{
  "n_layer": 10,
  "d_model": 160,
  "n_head": 2,
  "n_kv_head": 2,
  "head_dim": 64,
  "d_mlp": 448,
  "vocab_size": 8192,
  "activation": "swiglu",
  "norm": "rmsnorm",
  "norm_place": "pre",
  "norm_eps": 1e-06,
  "positions": "rope",
  "rope_base": 177000.0,
  "rope_fraction": 0.5,
  "qk_norm": true,
  "attn_scale": 0.195,
  "bias": "none",
  "tie_embeddings": false,
  "parallel_block": false,
  "extras": ["some layers without attention", "local attention windows", "paired heads", "gated attention", "capped logits"],
  "init": "normal",
  "init_std_qkv": 0.0525,
  "init_std_o": 0.0,
  "init_std_up": 0.0525,
  "init_std_down": 0.0,
  "optimizer": "muon_variant",
  "lr": 0.0134,
  "lr_mult_o": 4.0,
  "lr_mult_up": 0.93,
  "beta1": 0.95,
  "lr_head": 0.00785,
  "warmup_steps": 0,
  "schedule": "wsd",
  "decay_fraction": 0.812,
  "decay_shape": "linear",
  "final_lr_fraction": 0.02,
  "batch_tokens": [16384, 32768, 49152],
  "seq_len": 512,
  "doc_mask": true,
  "train_tokens": 230200000,
  "steps": 7181,
  "dataset": "wikipedia_en"
}
Each number is 500 + 50 x the weight over its row's rms, rounded and kept within 0 to 999. Layers, rows and columns count from 0. Numbers have three digits each. The size before them is the row's rms in percent of the matrix's.

# o: layer 3 attention output (transposed), 128x160, rms 1.42, rows 14-51, columns 80-159
# v: layer 3 attention value, 128x160, rms 0.349, rows 15-52, columns 80-159
o14 103:470512530481455467441524514563566478528551508492521431628509401527571453493513605498555482530539581523457589554483594499542473450476533521520461536396515433448556467537486480499515521565456406449519536556552505479426419474498406458502433480
v15 104:596462447467468386505461451461566521552415526550443571508482479595516468554493523366451433501520464522536495437479438522491444535508410480424494444478428494519504497568537523464507436472486456482515398442405489506485553446434596472531527519
o15 099:587570467515474536456578511589470482512539526449472571558517537519482513384519498462570544517560533569498467544615446488509468550527548462389397501475484540357514494461484676495520440595530543479515428512455526492444476431530497519506444501
v16 117:492514516499454383478492551411452500497604458386473457539471574429576490405417396481481498547515505478473570491472465460465505599509527510493536412467525479482490542469494526454544495575510547451507505503449510523541610489537484497510527558
o16 107:539497592462511369429446562555498471474481554465571483455652571527582513554481517495542490540562481462460515499532475414469633488531539456459517590520483429456512501428450524492571436541558369442466428449528485597477464415533451496544457443
v17 107:442480495546509432563441468495510537500570505563575557484411423496491533420476519410477527539445521510505447544559534509453471488448443489494495414482455520470517471451507559646483504543394458498521506501522560509522515466481395494477388528
o17 097:542489502527577522417559555536436502598595554539514489512572466463495538483590565404465474555628587525408532483461527556535499529562517491501516511588527490438500568539459495456439474477528432595513535498561427558361469506454548432456432560
v18 101:556533498496506552533563502572527551529492531421559502548410511490447497481431484495422447481517448519369455482445587604449422457545430475501555552425567548525414463544470592494508456470496518511524516440474488530508459601443525472540547509
o18 095:471538450431561516478580548462485470478440491435484489461484546459536449494479448470526499528453478525514516551448520570534455487434531586466409434472451525505531465544480478521462551470496579441372558559450481539443455554530489522558558519
v19 109:484454561503448497533447408604476506530636437491442441566379543525474510595421394461466524504496589494585479523475475472526549486489544477539487472496432517458479464473528401539608457516541426536490555545472522486510511419438557543474443522
o19 104:486534530484455508475467520511493473409578532488431440502479525459436494435479464513487493545556503559430510486424595380400523461428572527485448553596563494565455509501553528512541495543580544540518539451410534527513560527458445529420469612
v20 108:473518492497526487493460462516428488554492449444536529465515503636498436506525439550513448442534526572527539485488560551505387491549522568467588507442483511483500504548358509607474542573481430608415486482506460467463517480519450463466510499
o20 100:538488429550419589549522497460468507539480476483417532569383572543505526517519424539556501555517609497495442499498401572516509499473487573559527506376493503512527505509487435452521560504556492498510518477460446577476492430499523512530306583
v21 105:592402522505453551528543514590443500488559476541504526447480463540569504502572453519441512456491501379473486499516563533548506453529435377493558465522562521487614430515427498518506520555477505524432521501537458581474468590446529509510360461
o21 097:514496443553535492554473514522419521550484519572434605462511475586402398534576487478520474608535514444439438510491498513542591528500557514524537510582522483534453485554522461554528449622525523503530547441475562475422465506462496408516527470
v22 104:548447474530492525505597520518466493456588574457425485420572546494559496470513526541533474501564508558512490557458455612406522543493441546529488490457490438572444550468615484527474472446505533457435518535525450481532375469496492475403597421
o22 098:533564489494506409488541463473510477495437478545532463605389514487567517549536566466543550505504611425624448484432461470522530499520501584530429467556485472574472525524370455565486531517501550502428503525483502633521523522431503470563499392
v23 110:609472528556467481486503519499416450486505445540527516477458482469536527537409537491459594469591503514518569426599438512560505495526522505526492488465534545485519482445487498481435599495606540509522575511537456528446520387475455563465473533
o23 103:444478525477560542538482496461487497515550451565470505479526515507592514506560522576482450559478520542486561478554441512547519477494471516551481562466494489471519401538543428406390457483439540426517439489508577502516484395539596497470453455
v24 099:569528450569471394483635457493599462475513440453462471482483560493493468465586487462452509456509542573538497434565562508467450461541489499528467572435559414448506512526467586488418525507511450497521473551544554457473483424473566503469591555
o24 093:492490387561431500418519506518548531499499527466568449503485497539526587563501519459409497453479505551519468512492565474388509469445406496566595491447398524441460531554586473516488513469452374517536538476497430428439540501459466495549480477
v25 103:446489560447538381429520481584496506526545536500531525416466476544507571533503494483527460503597485444490542473462499482478569503461579441452483554465375516443432432616493536505545556535550522490502455465589494534504432461442345494417543436
o25 094:458534520519470447505502537455421529444507460492496548447455543559447534478510510454469546529462504529565591532535484454398486495484423473467556501515529535418459519608510401394423436516564504519546507519436540576424384507393495552565504503
v26 106:498479506493476497551393462463523579446511350496545554458478458542475520544561427594554486444418427434499454570548561514521437518559532631535418448519545501435496499565540539519621520487579456518485473450602540409458539482533571439465518478
o26 098:513479454541503536582490535472532575552568387387458555461472438514445490445530426465460569568449464526489412438536532538513464496511512489575510487499427449509553519474561498513519542445536481538506486538524530551433546530551504561467461458
v27 107:424542576527488452568502492560480525531468498587514551422462527537450503519475467627560575445500496554379416501560541501502481511482558580523499491573461516500559488446519420496533476513544632457535411402487407505476441501500524485540535481
o27 100:493572497438583439518481509488432516519564487561467519469467504465479434515522510558577505587516447505447336544491533511439452501534486531470555652536570439420551436512486445454518439465517588533565461466516401463573455435459620499523507533
v28 103:500531405490514546549477499409492448489513459419491529508531523506489494456556502538548483401463500354456465502539474490503529517504478592436556474523534560596427414543519479574546436512472594529512395464500481531481512484528466432455510573
o28 104:517461431441433578502495468518516382503515522469549572483533505394464491482509486479516555542435423432565486486545472466599538585524533439488481489451563537443495548486549389503602418433507476472499459488467528477398479475474450495467449520
v29 109:458526578449519561511451575497495479471498450482549493412477451509472483500593509498540469474506506468478530574505536449520522495568456497496552510541444458627503534553506482454488593516478400422424520467602501549514606462487496545523544479
o29 106:523586514507501479499445498492478514472410510569567538472504479548472571456486584549584468601530433490551548541542524525477404472513483479595509509540529448554526528476533521519520509449485503511585423573511368465476423463418407497585501577
v30 101:546550442472488471454536496570486504442536478405482539527515479517508451503493518503511453490438443528516530439543576403466534483494490508395478511421453529403491602493500488387513479519459457536560543580550539624421443632478453540545513474
o30 094:587519538510601526467483440535514538468407503581425415596468452544534454522500493525498495493485491537542539492553615408555505374555565489422484546552473462462527496510518541479487454566501484608554474573566567504512512553470482430567482486
v31 104:498448462424508478610528484540492511482528553362603469518528474548551519388471553421596553458511426484483457539496486552529440480420493506499481498506516568468488427548492564461496480428451569479465540442531534568540508518505634526481494531
o31 100:484522485581510561536530523520619515472479486481551375483477509460531497484559515488396505521533439527423430471477532585491536433443611439559501494542557448382501448534428550487396508506545531500514454512487456485446406414531528444522596386
v32 106:409602458478516596540483489538509427514485528453437460422453419556578521526516475483528608461505470501520506492525456477622515456445472392415562450507468505451545522523522533533467521494513447503440423430456530395458549504499464424459509652
o32 098:496507499513525531526420611573466423391394525484487438451534472387418519546502549515502449543508549480524553464552459565482521535468533482486509557490557546447514529595536560417452502475630471569418453493519407520445526501517525569522474490
v33 100:470550461591493497543433457528468460476482523481517557423395448559421604560545498447481467520427535525466519555585533533420521552490541517493412544603529512506454502572620409490528503519517466530578529513511485593491527480537455498497477544
o33 093:411470457497541476511506506505470501656628446424458554535465460568523470460556525531482482559439496492543549466446433440532567503543515512543494591404508574559555544453515481578568539540430468459503557546491516493514563452539509586518534452
v34 110:450474577570452473544409506510458494546447499489516676493542448483554631526512512502533507508572469571573451562460449471524592512519478459568478552491480574558461547583518453565564477538463512558522461531470477534490477539474544536498551474
o34 102:558521492488455498460500608538508467524512547564603537617457426563440431454490521468458474551527465464553489491574513504411498541448407610564450483519540490543499458546564541530443526482542541385507476501414385512488564482456515488528569378
v35 102:507559443475488444509532508511494443491477536499552507586453531579526472369515446483547473542522422491576385487515547487499598450540577499477471527407458515510514425466493487486550505467473582491512575578507488465410523524527507424486491490
o35 092:551465582581480517472439531467508472476499529500469429499436485535543462510561509457417492437463457542509460469559580497529537468476438570474505461507481534505456460399529470452544413561549476461508556521530492560535446492532454480484529532
v36 102:488567432504503481522554430414494538567385513464446487446539526420461442489464454442482496520488462499450430528596550520454546533523467505431506559486522501545575513456490456551516510425579496600521446470529479503466429504473485458569439464
o36 094:463469529444504441425487466540495498581377579495461483473571485493523526473655529512565522518439552481611468482499592487494421504397510571474482445580578613480597496500526449501436488526456534533487556512577508537479485459561527497396467575
v37 105:531503503501543541420552485436507486432503466533441532464463544557482421490412524472640426514455602454521482396501552532502513519550547452541465416520401491456470429446521464491440458467553515495509479443495524473528513516514529579561438484
o37 096:464499421455481449535414470416564538550433554528492474582438496495543528531503562545525585492445518596451559516480423461467433424446569441498525500488476493566509459483444431564510499507520413434449515463475638564498539523510472503488578587
v38 107:497516462434556442560504502542559537595517463538489420435415456508578454553523477478485464454477541537573523621537542444488501451494515521505466510525522540491516514513577462541503480496473463458583498444431482490471557480451514466462527551
o38 100:460530576545526582562459470537535553497437382408478473493437491388521595443484484479451521510509488488494563463450491454486383568495460526478433496444436479407442473442413522529474519514516496463542445441450494523457488479460509509442575452
v39 110:426611494537564525586497470467541478448510459575512501490501579484490449479446537482434463418545569537447497484552533534528494517465523464488550613483440462396543536503495472530487400513547545570554486530430531503573568483490482531373580526
o39 107:498483515547533606493440507468420477527458519498507484488480518473562540501440512486518531486471468475563552526482432427495448517433424466513510492415527493440513466596465477577564599401469488514489555421549572429504488543515473507398552480
v40 104:532492541596524525495501479541520478572505434507528562479444547507544408472540527454446532461567481556535475534547497443516469491510495583536540507457431560527428416514526425588568480473548506556463484437457374601466474507534440585438382556
o40 094:506524545421474588447474542432424426507491521568466546501412566512565452367513531537352529566511490530446386480496558433541458468476561535403570548452510528462477509530451471559501448479547488459489441427460437520458514449459554426441551484
v41 110:557579430458523600518441444433542535510538511514494491488411486437530424561512484372487534535426492544451494483498478528410567545562488569499543486619472566530529530538496477582464481616609553472583484496501400516521459474422520468490496439
o41 101:465486458409474488436529438535474516551512498529473500530451489493525473611460472407568495502494502533455430525506455577523518529511603589434499448488495492509562471464570452501526513590466541510485462503401422557478509502562486522469422425
v42 102:574443520484451475481480444485506509484535557489463484481529528486518457455524486488582452489492528599508470585511471477601471543519592419525485490532537520407517552491509483526490487412494455506567467500468466462524403548495535445561439385
o42 093:482494465496481529476491531563568487465486567460507652562572369407494548472455414526543497551460548521453429438549574520451504466431451560470438471490513535505529497495423536521390554592510452449497509493599397522472490496468504377468425533
v43 100:561609505494540441537540467511480435427533519584515476517515551459469455542401470541515511515519512424483442473487487478540501458573458598554442458397443476533455497504423469467525539549417459543498480541557485479440488535574567454449491354
o43 093:542476459470528440544478470485572445386511450518488500493495422544478418399515405466514573494526447482522507486572480553519523403547398398499539526494526396485580563524481446556432562514502470472511537427467499535507545511533610484463509485
v44 110:472554480551506496458469457424594558538537476435588433486472457491448493523496532496601534594588532513532502577486541455516446455493548444541566485552417580531483504536455529409534477469476503540492544546532603429555472531479523517495525472
o44 105:439497398532468454480469532520626489436506591382525480486456537451507543512504567534493516478449492401538556568532608516526375483511505458556556507479458478457529442539518538526486525438517470508543468514459523433457452482527499546504534535
v45 105:503491509511519513519588357530464534559546407439569575473625472490483419579526567552608547565534575472413499421494514527510483527500515409463510546585514594539605511535545613516412509492509610437455572495476581505481549597508499445573487405
o45 099:493537497533517533550425351488513495498519548542519566480578458466512583454442460543518481484387545514529489602455543631505520519526548419434420477508484520577541440547486523440470458543457451575462526486568490494511481570431529497519528451
v46 106:524578541564528470429438495451493417572617473467546362558448504446503477398514498512420522473567434513507488532498499485527517564481416590415552457481519493488496521504520540381444466530432518640600432521498526491622534462509515582522519503
o46 096:439485509514418506540542531554507432444490530448518378442557556481554496499505515516511485545519521459427496482696513438494510474527483527482437494464572451469488509548379495528493507504485541477535399472524597459472492484510512545443565448
v47 106:543513546576525512442463498407542566343508512501588470611530521535550496582485450457461533489510465470511518533491496534483520507444498498497390453553495494410500426475449539486477646506473591455462583472502506656534493531474494447432470468
o47 101:531476534525495567458546479511488555450657514533519429410517488496497489508483484411431529460514541530533552472476560637544523559500549429514519564535556503532528519476495478580534488566436482460515569402525569488423491524464557489472386482
v48 104:429461579460500566479468589446491489431497496416521458449467441574548531528476453457487418636480464477544528534480486476417533417494438531448500488484521514510488511517574454484494500489575550420503487456519500576458523556533538535470572504
o48 098:433418534540472570461450532476416549357454507494514440487524486548545420519459443539580569477517499515546516517424517527535489612465482519485489446506541522486517467433491490501460463468572499490555507504547541474405470598560433428564481436
v49 105:451505491499441490466473500590577414496503410551472519439439476440526460449534526527444535519517454512454571489388519573493537496581560544575510404563500547481544493384493573530540574429379508461424524467471519617467409468514471476379539405
o49 095:529596511569600519404526476409510456509374510534452513462379473545468491547642442471464532533419473495547449497471451516541518437525452457546491531447452452437472503529517608464489453577443592582466562473443453544503470521489534499482521550
v50 100:476435470524475490594561447568482602445545479494526463566465472494503629521482501514397390554465623512554458441517507433643546457555495526464504468561536584475489484417502532523460586540425441469532498500543565492479421467529429484563476537
o50 093:494499526444539447571507505455557479464514492483547474481502421514416576543488474570396466513438456525442565527497592422522453436451578468572459508467491492520525547455520492527364538466438456570496537463503478583474463565413422512533489547
v51 098:471503534472572491576410471554580496415546518510404531527506498489452503529515559445399574521635556491548509507610632506494479524490498533521521467466489551491587539510560498457465527510496542444504428556511474538479545453482587507547497425
o51 092:455536384500487452516412533511542447534490451495586449537538505462445498501498424470455437494527394423429480516462516494489501412512440558462509485481471413542478449485498477504555562455424471397526474532514502474441486597460391419471499525
v52 105:551545571442462479480526480469458475406423560528576494518483505452522544483574507465412493493528491487535435472443431565525481395508497598555548539467530553504512510575600404495545383454489460527438543440523422494547397578552486610548508505